config.yaml
num_attention_heads: 2
head_dim: 64
norm_place: "pre"
qk_norm: false
parallel_block: false
init_std_up: 0.0345
lr_head: 0.0106
max_grad_norm: 1.0
schedule: "cos"
Each number is 128 + 32 x the weight over its row's rms, rounded and kept within 0 to 255. Layers, rows and columns count from 0. Numbers have three digits each. The size before them is the row's rms in percent of the matrix's.

# o: layer 6 attention output (transposed), 128x96, rms 0.119, rows 30-63,94-127, columns 0-95
# v: layer 6 attention value, 64x96, rms 0.0666, rows 31-63, columns 0-95
# gate: layer 6 MLP gate, 512x96, rms 0.0998, rows 0-12, columns 0-95
# up: layer 6 MLP up, 512x96, rms 0.097, rows 0-11, columns 0-95
# down: layer 6 MLP down (transposed), 512x96, rms 0.0876, rows 0-11, columns 0-95
o30 102:182187166138127080125086105160117083092143111099091110133165115139093157122157138045152138110121135099107078158086098149167153187144135097115149069127102114119156158142093130115130133139160175109063151139105111147126207045108150140169087126160147178148091115163154101170120117127081080144
o94 099:129107141159090153102156156091171139093139140137221096121103169032091158138188112113140088124128210115076103147132127145143099078133134112100090172151132151081111117108115128112134166158160217162114125183126085139149097170136174121151116122130121121133151161130079120078158140134142178108
v31 081:069121147158142104139089122099115107087124138180108097116121135130120126148104099195118193125119164125131111117105106119160151190124142125103126166097049065157044109144147175087138148155099108167149096104145141139132149144101112151073122115161107126197161067115090060051141135095140107160
o31 082:129158191137062113113216101174146122121178127117162106108142121126143127112159126112188110116111122131109108169077089113141133190171167114123135109150095129156105122176179154102087141064146141198115156164103121130110182126096085111107122082141109095121127109124138142158051109169192158183
o95 085:175082103094196158122116137127129161063158138109145130134110165073167135163097132115054120131092156139113136123157088148125114104138153106132137124138146124170127138110065185061162152133111196102123103112174079109150124165177159172153109149143172122125176218163147092138154138088096174151
v32 112:106053150147132083065087161167061098138134160077174141139144124128150159120147082104106184101168147116144115137088168141170099128103133104089140140135158112167109096141141167062092137131157111090118137140209128175113155150154055114131158117115126146189118128105193074135105180151147106142
o32 097:135153120130089093167058142075153172136158114086155170110152094101136111116139152092158136060101194039125103127108086125115126140145147127108111113113153132131116090134141141128144101115135160136113137120147100105148246083048058143148073172149142141095099164174122097118146102141122135121
o96 122:145163106183152102171127108166155108131122105124189125139153209089154133093160129135182143156115166086072046157118091163146190106118126119126073163187175114114154117136084144128131133125140117161122111113145086122072113173155092132126131136184158134142127154096135138175106070179056144139
v33 101:171109149094082161108089128079148178055149134123156143108109214127122152147164142073139123130121103142120077138087156148114101186166167089091077090080129140135142045172137082159165144120094139082115164160115107070147125122151162168140143146131133153133153112138090059079115125115117134168
o33 100:113084186129110123084200141171089109165152103071186107079073161132102093063163177127144068073108116146112116145095097169136127105126076126129133084103108175087093089141139130118134169113100093154139107117034140105127093125157094125079097141101082125121132103126125133150098153143109147171
o97 093:097125106138160117139132107074130105141055145120094103188153081244120112091078115180168117161157096115135151091204051117147130124144133138116119129165153113141103112193136124147154113123111136141143085103109127126114153138127078128100125166080148102127095188097207184127123105108127116118
v34 105:120157185137120231138148132161170112157144123097094065132129150127087140160177127181152122145124159208144130154143092125135159098176063173110164126165156079124144144120111113141193144179167110128185163115110137068126099064157128132093150130122108138108126148102158113169136148150117192144
o34 105:150129117148127113124130112152068194069114118161087120197093113176130171176126079180115132081122098113155088104107133145108134146162143116108145173142102088142127159116106097143147152137100134135146118152106154124208148114205159091110084122088120141142108219133151061062172149111133106094
o98 103:136036105083144124088161161093062112148158095165179163103092112165095139115115114138115095110144109105110112109145122096156122119162132169147117139217083132162073110159183110064132144113040067115064139151139129139111155108136126136107129138141108111111114117133118184126137157115178152192
v35 109:127072104138136148163184169123144152187093141142122165098140121162132075160215153103181080125127137126091156103104108140130111143143133140162152175101146138080130078173063129141123148147126108070147150153084150129142159119127093183166077103067150135128137179103136070171104127047125127098
o35 112:120129122120146173174113149113080093179066179090147130134172137145169097113149113151120131145137104129099138068168098122114191067127125123132124156103127105115118102128107132164152155135042082098198053099108097131163080156173109128124122115192117146064152141107152164171089130182098156112
o99 093:167114126127092095067137177082188118145156146078202098073131153103111115085184132138179206097095152170144152161096083102163126109140157135113090103171135149143111116068185125112145102165140133190163123156129122087125112106149110137156112154149134105111166107181146196119103171156149132148
v36 102:095111157176156097179102141128091080114107122069161132155163131197115176116130137200169096088103155121113112114117079128123134123120129172095157160190141092142146091116083198166146113115199179095122167095130098102115160118123101167178129111162123151128143164122156128162122115188121177064
o36 100:085173082136086121107119149124118100077108178105130136152136124157147165122134116213157117090185171065175165130159141131135164128195160150095114122122109105153149123131075102193122133148039162167140146123109167114132157103109094118179125143107148122166094186116153088125175075110082090121
o100 105:175164107158152135131173116116133130144123123154188093086150141154091063082150158078122176157061063157149125223125124150103107176131128121100088118147106168106092096126133079149140130118141105146166146121135074118068100099174194164190149097148138093144136141118153108154142167092133146167
v37 090:148131115142147136125081143162152097089103093082110093156122171047140150096187174051079099139099084135131149150115139117081159125121136127139126120164089092099106136113130144146074156079139174128116132184130117092127125159065128098134080069173189085176160148126164180177084142107124135139
o37 100:166103086131162154127122139079137159106132054130173149123126100178119125157129143157086086099128153083186111173088098097101133095119022099160162115093149071144100133108162163085117127129122132064092088164128169149130103123137126134128146123130132154105174196130067134107213158127135121126
o101 087:105169122120085090137108185113143126133079147120116115120116097160099123104075149145081208182176133152195182135126136102147122131129155079103147081121126077115138139118107114181149111122131101102147092047170073141097176145129181161148145155219114111184095126142152146146136108096099134091
v38 103:142102081205125132120103090149183107132150088082066126149100147096101119154171100146065107159179074104136103072102135132131120145094125178089153147163166144120065098119118151160136087182144095141144125071131113089150115079126119122093142176108144129127110166191194192131121106118143086133
o38 107:075145172161114139166081102147094116163101080088080160123093122157160144147118110140170131114207093097114123079115095150110110131140140084149127143105138110093093164191142171145136096059176141091138075062144161127170178083127091150151127175091098113097137156140195086131112116102151102155
o102 103:096155145108111169174128148077131116173127070158130104135172111119155173115150140064119199116111113132149126091103149048117083140140104130142153128148111096139136135148098128088090170074138158086108073207103132143079138138095107159136120126149096152125159125073119123160229131121148162061
v39 108:146163113124176176113139109150141130152135138134097125126136111123045159164173139164171060123120151135173104081105089131090144141082113132115093118200158153130108160113153139161132163147183099106112088108148134078137112077121037100139161121126078051186112146082141156080148085111152116147
o39 106:106150100145080123136139077164125108138086117126112168132137158182114165114102090132153139111164063146091060089116157174156086098109145147138142071140184082107162131049134149106175141139196148103114124094149166097168148138147143153128090126187108098168088173186105080106117158074150135131
o103 104:129115111081065093061132116125120176117098052075160121164104141069182128171168130119089144146104147108113131107123160162118149152155097132115088096127073121142119136126139077134167146112162099095113094214099144099089119129175141142107112079114139129114159190141141131218137187152146120162
v40 109:134122126165060097150150137120123124092127195039127131042083140105142079133120092131139125133102128112069115180163127106106134179157072117201141144117121104150097124131094095104097154158073103093131108152114154127142199152102097190175188169119139130098152121114115092109158108149099102136
o40 113:138085091159148117180137075102090153179129188130144125166077149089167076149130102166140107145105089094082153114175082153106171130081125137208095175166109122158072123160129143137085150205116078134168091109133133114148161139175139116140165125152127101098217124129163118131145121128120136127
o104 108:091134107165179139143126104103042085127199168069115143190158146098112100148101122145155084119147155111112128084176141131119170120121100117106086168143199153106135158109115148142136135143106147183148157108239093152150092145123135131124109087079137157111129185129148117119124087093067111145
v41 103:171133200194139138069090063134123166180114121121126135138120151108162113164142128132109183100125172114092059135157101124165166128111076155132082077178169158137138094102140121122083117113130085138130118150157126118124129154099132111117088124220124095117117100149143101179091165194157081173
o41 106:165143093144177079112097176085068173143141083069102217150091112090145121166103171107113143121127174096155075181132168157087145130146119146145125141078173142105150153136142135118101129100153106139062116131116146126159203112133140106139102097144104121117135187122163079138200153119074141129
o105 095:086155163102139136082175111183101101143197151103146153116181100075143108140144144146169073144128100140074170073070118145150125170166100110130118185125089083099092093183071130095165098169134151147154135134082136099154174093146098178119135147087115108090128130105154134160099080123187125139
v42 093:164126161184082132142109102152148176142101158100118182121103135100180147073135189133146142141126100134160089073214146107127167091130145143120163164108176161117153155145142173132171086164085065160148124144157136175132136110156106169168205136107144119176079152140144068158147104104107156130
o42 090:097168079115092134084126115150106099124059106174129112145106144136182157098106095128118042132150065145149103121176130154077106108127182168151101102147161155163092145141125131101189099137149127162193137116201126162133090136160112055107125116113091082139205102140127113132122116162107082136
o106 097:071091131123139154174152090162108097139150066124097140095145154102116108129156154155117070168129125147101099164085138121146140090085182109167176136171183148099104124129135144104109113160167066138086147143059144115105212177168127107103100070109126165102147083062118103130176112099105096144
v43 099:128134128094086131138135157142077102102118115176122121132096164135096050103177121050108138133106146113120156103094094072088136119160097173162143124139153152132164115115150215072113130153146163125100146116142138103133092188145104083090144092142201138120119175210104060142103097116168135107
o43 103:146085169093127129137138151072133100146083118158097152133134123101129106108138139094119170162093150126155137057082086141123132106138075123067140141048120130210089133066123128203169104111132093087135133158151134176079159138117127137062136156212174112159132133112108118121084122184127132129
o107 089:146147149136112181172159086114139122123130159108142165138164126091128129110132167165063116171219106128112142174124095101175103150134167139061177166088090067114075107135150115156137107110103131126128131138155042118102150123107092152092125141128125142129056181126112107161159035132101126106
v44 088:161081143101107156142148136166125107138142102102091137151158119095199056135155136152157135140143151127077105070182091103097127076089148136170166164051180116133117084163142089107171163157093201092105176101169169107109144124153102089135121086161152131152104176137144151100111146095161161146
o44 090:083140091073133149121130089119084116171080146157149171120170156157108146107086151111174173158144092127131151141118072156167163152180124092120186170136147099155156167103163060204142106093097071118132125169134120134125153154085158108129112079103148154104076135054108102114094159137111136076
o108 094:175108169133118149086122136083157118197134090091139096130125136043131149064154162153106111077107168078143160159140136117149212123143117130133073125100125137101156060085105175147130136126140091139083107153102134129127171172176090093060105147146088149113100096116145179154180128122086128138
v45 102:146126174127177115169108177140164121159154097077112157140143103167144115070136169096183138192125098094134083106118163180160143164131187125166134144095089149112189148215112134158155191155096104163116159084126106128129213156093147149141120146136136107093129112132099111089150163127075147139
o45 091:139144146151102126128158082120142120152152136148102109068130111136122128136129124144111111117075092174192195158122128152155164138114152124239128092128152178184129144104131090117153084172181086170133133120067194072124077167127113158122093128109133098114145089099096170176169182099113151131
o109 105:086106057143111152173119103154108121102142125118134126121086135170101068074142175192169153108130140135160144148120075121146129126098165168146162116122121114096211143068124151123110076198062154151141123169159142126153120151117183188173143145205107129104107108090146131127122087073146124114
v46 102:174148165172120128080054143201114110169157117100155108074102104181136103169163095172152150134162052089138095107084116148162175114122125116186078141140154098121111138157126180061096102130147118118163126153136101124118133154113113106125099131115083140143102190147132121154066109118064162167
o46 099:129125077156095172123075090120068120206121075150098150197098135150113169139156189174165182142173098120156106162139132123099118117114124103167160136117186131140184143114108150158116110142196121133089139084199126135112223104098124116100100135149149086094135118128170107153143109129123135102
o110 106:132164081176108125130186107158164115105100156084112064141125133109188096118145120135190147091090134086142096090149122110143138132089210165118134138162101154182149119153137138093147110160114137248107171118110096082152182100155132161143117145151140119141194116121126075143136097101124111173
v47 114:111115132146194175105170078132146102104148137166103142166143138116122093111151117143120102138088129105099114045114194118107161087161154157127117139174144171129131159106055127120156171169121097084162163115127127120147095085152160104146185202082158129143096102172209144102080141172122092123
o47 102:050112129102101147158139093138149163097150149178105160167190133135171140168182099140157113109131180131116134048162129183143174184170164123118139118107110107098133133088114105110154112124175079139184139112092153096106161128122082120154090190096120121124099148178109075107101122154161056104
o111 109:061124197076063147118058127157103126194133069078112137085165113162129147150135175104160144144089133152140131067087156119150101083131096124164169108128098064104099118140150109131103123127172162139121070172117126175104167123101132124154073118058119141113113079128130152104134126139185112108
v48 088:128095139170144131125121151072160190106094110131144102085049144076115138074116085185127180143114106103166127168158107148133067135103133096150104058102081116116104144098076136070092146161116071149134136119084094095129113157148102155167103111094179151102106187176143126144156183122121103111
o48 102:106134184098190145092145153085083112182167158088096072145160101151098129160132135136152143150106153061138185101135147115109156158072169163147092129137111113153155099165131204132130118115115116088100111154142138187147124135088105139070131135072088102110109185059157181124090123104164085126
o112 089:097102058128084108123125141125166099117122122112178138174178144090123182118135120081152061109123109171126114141166148159108161141164164123148122148122148154094102178159182119154115087161120159136141129115165137113137093135166207122185093103066089124095175093128094110083099172106067195095
v49 097:144113162130146155118166101106089128126134178103142073123126160130161081139161177087179144123114174121161105083121089103158157127150130160136144102109153115111136145088161033125070097175149103129139141177093147194171115119127120084072112170147126134122095172136110091088183203173127102075
o49 095:089100065147144110101130114102134131152140179143134143128162090064116110114092164122062184145076157194133138113132136162118110138124111131114154145149161171100114115098147096106138119107140101081152109125139162121109147174165091130096187129157130125101062124091110209135153174098061080037
o113 099:090066136090169116087137175138091184127158082172139151107111192113128109129115129108127112158130110141058114112132185113087128105138127163172043155134084082099101149134108128092132139188105159171088180141141094091120118107139091121099097126073126104145179116141129106138077101129184193167
v50 091:108166102144180186092108132138191147168173118141061081135155105132140154161099154143174128167124144112101099095123158102091132137142088074158149107181101148064162130181148195127142084180136175144176152124135147129141138113129106120095132160137163082101127109082176163140125065156103118060
o50 086:143136133148102114196127073107147108119132112184093161167162099149142157130128084156151101116145061150102082085112133111136131186108134152143169170164085153138166165141077137120114180103235107122119124128092118100107125147171150134167114105161143139104156179142131165119233155089103117106
o114 096:120140143115150116165109143147105135108126087072181110145167136129128115133136153157145169133147153144154179152067132098125147146105170146110115065067104134118146098146144135080106055097131215178128144155136146132160095091024173131157113173136064134131093093174083115109157161121139114183
v51 109:123132125110148164157075100132152146086173200111121178091134172142080118121129107115192155080127148143148144139113140100153129143112169136109144118093136130164122129092175100134139143133115139058101099141071127070081115132099143116106178182114076076066108164117063091104137178036121106127
o51 115:140083142138124147103131145145127129182129160161139103108112128119086095039139104050095157135131092157156149119136141145146121127128176143109107143172141140060089043095150114097169114134156123119180116053084123082143117158159098152091105154100123079143186110162086101118081175114185103096
o115 089:180159132172111109082175128076069101116139163154093097166058132107106149129096091136043119113140121074084112122202118149154112113185097144147133133169087157104090109111091076113147170155127140160145169127152089117133155141166129090133124099089134118169145203111148135198157141158117141146
v52 101:161124180149098107126087155104159108146157162099162133133103087159157091115188113062206173103108125154111159055123153056140140108102075126159145112164151172145131111132085129168115139091071160152134078124076142163130160129074120130088101136138094156124135165058111184110146156093125136110
o52 100:123101059166160137107127070147086154189171086127178148165073149128126075083141084140112108169115129147110080113099133105119180110133089160111130176127161161099144134089106144090143076166157080149157190110159160106124112167161151143125163141148131161108233110114118153102164149130142110089
o116 097:204127122180097127105150170094172061180135138149125132094072172076127076141131150073109088081145106091134120169127138159115113085055099102050109138111154154163135092137141106151119139143146114133093142111087117080118140119064098125118115135153137066104157150147131104120125178064161162151
v53 113:120124134144121176119123125172145101166154200152078034160198106184115205111158159101095119145097085121103116160107126125143154142097129128154126075129134170107136149114165207144190144085186116112171151082138131069146119126149155171145127090116118117093138127132118135138129193133174099124
o53 102:153119126129095124136149145140122159110118149159091172137119166150132130204118102172124159156137126100150157095115114176120113137181179143137144080148126051172112092115144040116145161076149113118057136134087193131109158100137172137146076149150106129150078164115201097133158187100190135127
o117 103:128153110144109107147157141155132118054070167169148123077100130177071125161114108134165086115158119178177144131126099078155114121147165104075100109173102096122112099116130155130129121152133146153162094149026165123166102117119182111183081122184110150172080125118067132074145147108130098159
v54 112:116145073142149114136077106124023084106147067139138128137121093184158129153125088104073208105088203151132155150045088151101134126091130118095165120104129111140138125128145143175109146123143155081183125113093152141139096139153156181145185104122139068117149150127128120169131165128126170138
o54 100:123186164108091120133126187127070126111158119141121128122158136087141156103144110089072145103167188108136118130104133125105094174159127065133105162071138081137100127126097096159163197071129149139141185158098131090151134101141109035112086108091156116123118151165133104183123146097073063157
o118 109:167163103170072136175132155117179107046100223107138115106116137121044121146079111117071126142123144149134135172155139170145081165113119106119129122132179129181150139107078111205083143086090134141094158107167113129132080202106158146151132134127107143163121137138148128133099127124181148145
v55 092:131124138138132083120125116099114125187125134086152091160191086173169145129116108126095170092136143197167106058154183116138116122160168194129110061121122143169093028111096139130126069133123124130084141110132142121199111163115118149132118122161131034143115084150139128151140124134115094157
o55 093:126155158150150090116073119116124142130145171099126144058143148110117179099098156125133056105151150184149143162185140065096102203140138131131121122099136157076124097210128120126070131098169154166119081137141190122124148149073076139136136129099147137157104116156128143170176109138041117122
o119 093:190131138084086123122098101102173088117102128138127110078092153109091137148112165080124056116122086146105181154062071158146103148094062084119125130174161113150079110134135114109138199123170111097128088148131085159145136131075123179121097122157134109145127179134097166140135195082185142138
v56 103:107107104120073107132136098137159178110122115119100143151119098099058133157108079100093088096094120119122110098168188131127206152132087151108079144149166140126145098087122083103115171157096155152116207084108155103086087054187125160183145092147122150158134090125125142119070177160123148122
o56 084:112159124166110129121169199157159150065105126126084143143136140142115155173118101172175065101196093112163116108110148162167181107165127167161085149154114136144151122119139135128125132167129180117129139065115092086193133078104094096178084160112125110084042119147145138168098158104088108114
o120 116:109147147118131141079072158139159084151162123086109180105129086095152135136104114165129133137188101131076148070161169129168117099149094108082159120159116126153151130126121125195160100110144108067129095111166148136112176152095068111059100088095158153135039143136167175136100071092150120094
v57 104:106087079139084157161121164133065141056119142155173184118187155129102136178146141154067110134063182158136136085070060134101094096147146089162118156111152091120110110093101145117141147135152140173139153120126119070141121147146134134102164132166100198136134114074148157142138125162082078093
o57 103:091138147152138067185136124140145076126119128141123125149131131136090157081195089141112043109114181111124120147120105111140125120164118116104072150119097134111145149103188123209095204117058106127179180125068149193133101153161162069154140120093151166153132112125138159152125132128131072132
o121 098:119166166149140160119141148204131130106132151129115118116175155112185145164149104115142105166144165053115137075164131168066127076198202113123089142142133096163145113152133105211124174139111123087123128133110081162094115092182140139174112127179163077192104130123174112118117132130153151138
v58 086:121117122138152101129168102162136126115175118138092116113164116140131124089106196145126198123050137081125130106069153196155073129139106104099149113116173073144155136101161107124129160111161155118126157187067099099126099122094138083112138131152063129129172090045078089168167171117162141137
o58 090:147147088120081186122133202103126142135117124169141137087133117091128203165171126118061156103031148141125140177110174099151131129166114132078124071180098168138171124144126074129128156074125105123167109165111099123148117160121090094147134143103142133076078161158075119109160185109111128121
o122 096:145095174191127091176153151156142119063146182141142140166140157097137146104119141142133148159113132095092099124230075105125134083109141091132111159126076120110157097098114139139143140184079154090126110050106164160137078091127124150129185141130146087182201172113129156112101152113161104141
v59 105:168092161107142181103138098176081103076119092114119142084088145133107107089108121114102103152151111143115090185149108149066122085136125147134138115151150206073142120079192135181134100151111087124168114111137160088162116115135116070165108121171091111151094126033148112167114170161123119076
o59 109:105112107112137115093077148075062121126063093149094091112107140146121140083151113155118148148157122094148116111127132131147140083187152094089125166106191118111103153089196068154130164118189029121145119166140108122145147098144106121109067135146083125080075156127126148162174137100081129085
o123 108:087126186073177108100111125184066157054156115151125168133097115186171104147159132102099063171138156133128110104157138155140124153174121105131111110089103157051137197155119133170115135109115063126146132136095143120122100157126126138156144059141095146087076114099136110127113054110148098157
v60 093:147098128134177105160075118143143068135062161133120109188105116176126141116074131091120103072149143159119122100080121080158195111065146112195154157136121124176142088113137132170115107184098097133145164126115147141152141064105137098110125043129138114099101127093132097117157058125093134180
o60 087:094147085080120111078105099126140146089106132125070158102107092097094102165119133119114069154169195172127171137159113055107128099156151122126174117065127130085092071089081119173149129134060092151130114136119113128122131166121139042119095110160113172180097108155071128112125095133096151101
o124 109:150141123151113154153074124126126122136127095116144093115086123112133070172118156110109123153158128127113166159136147156106094140129134116083158074153244141160149150130122199050121127126140160126105120127221168104097164159070180164126154150174133125108113162114186090191146117124161147153
v61 098:084144135127106088089138125074119082126101097109178151087176091127133141159152135136136061083135130110128173086200166147131115144137164065123150067147130133113115156134144149157190090195091118146107048134154140120135104114119094146152092123168183161107159082131171148161151153154058140103
o61 092:094148135146059156160139062154136103140097148118121106110161159144141123132128101164191032142161093123176141173144158106109139196119110123144167152106141113059156131158113199094141112190136145131163075115100142114165092200131122123169174106155094139105146144124099152152162124166172099101
o125 111:160119110179149095221129111171122128086096105136156153141142113128114151150135161158123115151073135171114092135086145132106131186121112105126137196078083123136126111164141080204086173107214096066135170150151144156116138112127115128164138108180128112145040111109141153098158091141110155153
v62 095:115132127175116137126133186131119108165116108070167108120168147168124120108136070089151086127105092063098127094095157144081167116128033113118153106101144120091137139116134139130088117146146145152120152114174169106041093056179133106108091076137182184186155168119135124142126086143150118096
o62 101:081102082131147148129149142124082146111102145124170163169160222150080100189121105209183107195084104112140106081130166166146149105133145160123109108152159123156113128125132150194157100170087127085101164126175122157144125144145177101104161124149140150145096196166171120149102089103145122145
o126 105:126167110143159114101113151126166129176143102171127124150153077145153126044129116066109165102193135128077113183142111131115105107071149104086100145115149135193135105171133166141104140046161146095135118117142075166093146120073036136125144159125180118143100122143146133091105106134073096167
v63 096:131111099139080137078155132119153158081146115139140078084100107068151060106151121156137093150148133166130156139150095175139151102111109109179118128123214177135143152116136122176099183129121182112102182059099138124150090151094132136099104127074069089125132068197099120122151091116100081112
o63 096:143118140112131140149077185120077117184128156134128180140165158083140106170110150145126152148079081066136124129130173152091161105089161151154123139064103160156087129132177156169114090152162102052142140095177186151143115134130189112157130118138131152086112045132127122112087132110052122158
o127 099:170101163109153163180127134122159157158082101131106170153122170163137143186127136121117127184104091123138130048157153108100161101149072156121162086175052072152099103096132074183112144137143024165084129153094144154168077113137145137093125122126120092115116160142135146107121139111167096119
gate0 107:119099159167103096102155106189136095139085133134137136182193162191112089061138125133117031105120138099108128128165130148130141141071114122070089125170081162041133150156163062121127123117088112126146122090081119159178099142105110112101140128112159098120106076107152128156128138116090159168
up0 110:216050074112185163124165097162102193116140125138152059147111134151174118164172114133131161110075144123165116066155088093156135127091102116135114116149161143089121072170158166113107153095141107138080147106128060121144156161158090107138132087172116146093112109100108093138111122149099090158
down0 101:116115167092119136167178107127126076100183150159141144109153131170111173131091111123115199112145146167161159158159178191156111154068064103178141157185149053089121146146132036131145131196165114171136099141119111143109116154076080129177109128134116144127158158130148156125116129142115095115
gate1 083:146121082087168140163133109127158189120108088141151080117132123128143187121168121115123088130132086084123142123121143087108124193126138104134181145193062105102131132202144138108120124132115106124112138123157164124066126219186179108119095121085139136111129082102083074100163114054090095126
up1 081:141117129108117083152132091102186106129116105114094058159094210135131199087125177143155098136120099114143133169184082139138122126060079152151146143163114122148195117145152126094127094105128152114096144121164105162093152139120081080199069080118169141157109141153113194159101130104155153121
down1 082:140120106110126076068133162169121114119119163123070201150127152102131084166143102098079130136089141107123150130174110159128138080128072114124110127077080090162141216132136128144119090150087155163141109115102105120184119146101096081129155130227141126182166117131162193142136122126156144067
gate2 096:136224150115146137119141088139145093165056165116135151121081111030163178091117100140042132142148114131100141165100187120110129116133108140121106106123132155111067105139098103133143134194072135172114109124150137119161133176091145162106119172112114146116125074086141175154133157115185119102
up2 098:125062079117114158095100179157094113175160154134115072168146189153174099151155059158138131143099100108152130152156093097064146145144194100151103133141071159194097121137120127159142169166133124148125133178134057133143137120103165160125191099145171139144090089127138123112114163169100092155
down2 097:111074035176097176151091102071087137191132093198127148110135114182112112142112121169130135128149142126128069142097123169111093088174077106127155195115108115138156122099124129105149192112136117088130165079113109124185143113089078179154146116074118149153117135129130085142178125112101099125
gate3 106:144109059113137138121158095139102123154142128142157195125156164139165101166201068138097136098140176163111123152124177137153106136090093122148148111118133172023134082056119195110129144096071192149147150170159129093104093115138119112139090068144119134133134133174172120099135118128167154138
up3 109:069063120126164139152085072170122112134146085139122085150136094145139127109126067121126104135153168136158100154129106144112130169108090141124120174155084115090153123059132128145101143100109080180158122094189116078053129103126171064135077135192112101098131158110212139157139124133095141168
down3 105:140166138160122112144127166102110204166065137133109091088093171127177125091169185078175180100072132138146134108126126110125108148141116101192151082144158126134147116134169157136175122102110101143135155090166231109085125093122104112145141142195099087119129169075131095161150138109097113165
gate4 106:167135148084175190144137091072092184133146125102138144189158118118107124136112090147138103126132160162088116092143146092150167136147165194106149078120142122102083117107096049168122118144136144063168093120166169093164162105074123165108077120182116110164112157084153199147120147144094143131
up4 109:125111118139139099086175138115171157159156136076119124186183115084167156158185159097129172120154122157083118155126169154166114133093102146177131100197124140109133128130117087107109168147153113049145168081092124127120074133143098132151055183099106122114081136178058112095175112131138083114
down4 112:144139128093121156133109099085157152080216141146155148248133163165156099133171138134138140131145145082134196122105110115130154175120079158131128124110060104127171085096181136105152105138089165097177137128120149097135086127114132191134109084168156151153146115102121111121102127079089152077
gate5 075:046172148110136144153155142193140148142167133159099065171186123208172141149139104125102076119079149112092185129156113130131163122119139122111158136053102133138106140115117138072144160148077157122137159109135132094103096140072101141108088132170127138125126070175097086130106141186191127100
up5 077:100157138093129180141135136150142118140164089213108100105152110122189138142103102108088184096123130110087147138145106144125143144085128077055165154077118134128113138095138140111083196134119143162090141178094137079134082171143090181101135192154152147137147103205058119101143136144106115082
down5 077:078095128111148134084143082148196118184149149153104091113185127186142126155087106133135124099092136138118128102170180143096106101112129110165115059098136113156090102101150118125146148127111149104126085075109145103141081171125232103145163105144174168116134172112178092119114160178111196096
gate6 096:090086175099140156099085105158146076086177113112119104091201186138134187172106094197140085145164073145141129099123160111120105128170135101098137173168148128124173153099075122086075170162123154130103196113137130091128094154179100121137102112171161155119128106117133111082158072117125135143
up6 097:161127156121125133119120138080108108089191168119135125116115146074095124108100137131093118110143046132118184122133090105145144111217118195026131113160145143161120108119156098166186121105102115133173139072214134148107145093155144078179122146126169145111154140079159103122126126147117107166
down6 101:100135083122059156124144130167117133088162086171105177158148171100165156093092109151115133076128173109097159126128160098072145071093107143149134141110156090122081120108085100152069099084131138100122185130115084119135112131148080110121157170108134116183101068055090136124174160148068084117
gate7 113:168155142110127120185156142105132069126079163128124117098138122147120095141114147094091082121154049084149122107130120139172108144125182115088107098105147205114118062080144099102175122111178160179115169138131124134125088156175120082147176118092140111089094150126167203094140127122174179073
up7 120:120081149159182157090114114112173104131061109154138131125130080130110155135166087153093104122109183116123125173155163120111101076113094211178134110134132103115061108196116159181148098115137117043116107155117114126133179127102116123113106095146083156112186138105142184194146105109081150136
down7 108:122114169141125162138150127196108131111115108126115101123134102167105129105133153119135107091121119098107093128101060131148054090102155111150135088104129177177156118106178094159069133092139081158070113135123113101172135111162155159139084152102114080155115051128087171091179128061122154217
gate8 093:160073154188120090141077092120158110112122152154085129159148148082164143148154083090137181162119133159160087106223095121153135143132129059134126082097076141122137180084166117147087067174109141140167064134113092135141128144124163127106100127104135149164118127164158115188149101126110195116
up8 092:112136088166122202083170091131128128202121151137198101159122112087113082081139064118143194144105129073096175076151126148164109135098130152125157161167133081097200159098176140134117124109154151141085157198135108112154116177158165141103106117145112154143099152134117136128160129066123138100
down8 098:112089152167188128153068107097126118139076114081100115153167055158128120084150148108118185118191123143111124137117154102158118179145083148181126140108079168094119174131134073106107162154150144134143087137112132096163127128154163146114121121076227195159092148134135090159096165138162097119
gate9 105:202136189128109111139171165201153133091106086141080106132173121139139141154133079177077144169153126155171133102135118156152116131090170156174150132084062114150124129159167125123186116151143133166104155127117111115134097102133161093088112086124170192187177165171112109160061133155143147099
up9 106:124107160157157120164136119121088076122189118166194153117128132143176075118137204100074135100177100095118149140090129075132157139150116143071186084167120120118130135119177141108166210108103105135183137147125151160118112136205186088130107169131175119116150083140139173124146100098111107115
down9 107:147095164144105088062147167152087098135102075107161165112126074080167109114139083136133155150168065141180128073132090105124086151107160186130166117132102139160079067163160124108144180104127171143061147094159121116096105088141120132145103140141118127092119166229141103138113135121154137094
gate10 112:159126127100123136128175066085121179143102149138129106032096121122132111124119143166122152113170147113109124121164128081126068171088125130126102145151084105139132141155157190133086129141090120147164110134120117161142166150130151067093137101060087177078135092158136076167205070143181079114
up10 112:050067024123118132074153163168165142115091165053101122149100120173134116147157134093108089087143155147095084160145153101109105090162097104162163189119114143172118138091112101137122117129113195117180102140161162097129117121096115126080175099096087144128149119121141144106159098132151175137
down10 111:088109088110141148017143097166180106139165095136092053166181131099083125119170115125151126122098183098159132165139133094122103137153168162117138165130099124151089111087117119121114094136194196156159188195182137149117118131132154146151133110105092086130085176127122128123104122165115164126
gate11 107:149121055135181143161096135103079062175122100153157153114179131162166113113150058130133065154136097057121128134190144048092128143104190118152162122059166096138096138098145079164130169140093171153125090107132129130110120087117082140153181120108129157116110157138148136153138108117139151153
up11 111:141142142180094167080156160157129142180127133097087162124137133155186105126112137147126136140176148174113160172159161142154182125167129065133172163181144108111101072137185142177151108152153079102126104173164128116127102110135151136146066150064125077162174128092142092089115133129184204119
down11 104:120109105168161117136098090155057091135104147060116078160136109097138193146124157126094147142107122227113175103096124159104103198075115066087107132142101125120131123135127094132130115082124168126105157156136193132141089062161169137145156156053141164132132098129149140117077100114144125100
gate12 093:166174106147144177106186081114100088110119105153090148107068142127120083132083154130155109147113131184190120151218106117147119134070132080159096143162081089122214159146111125124126126121143167163133156133136147104090142157178102124195099099112147120110133143129139134080086175159158070119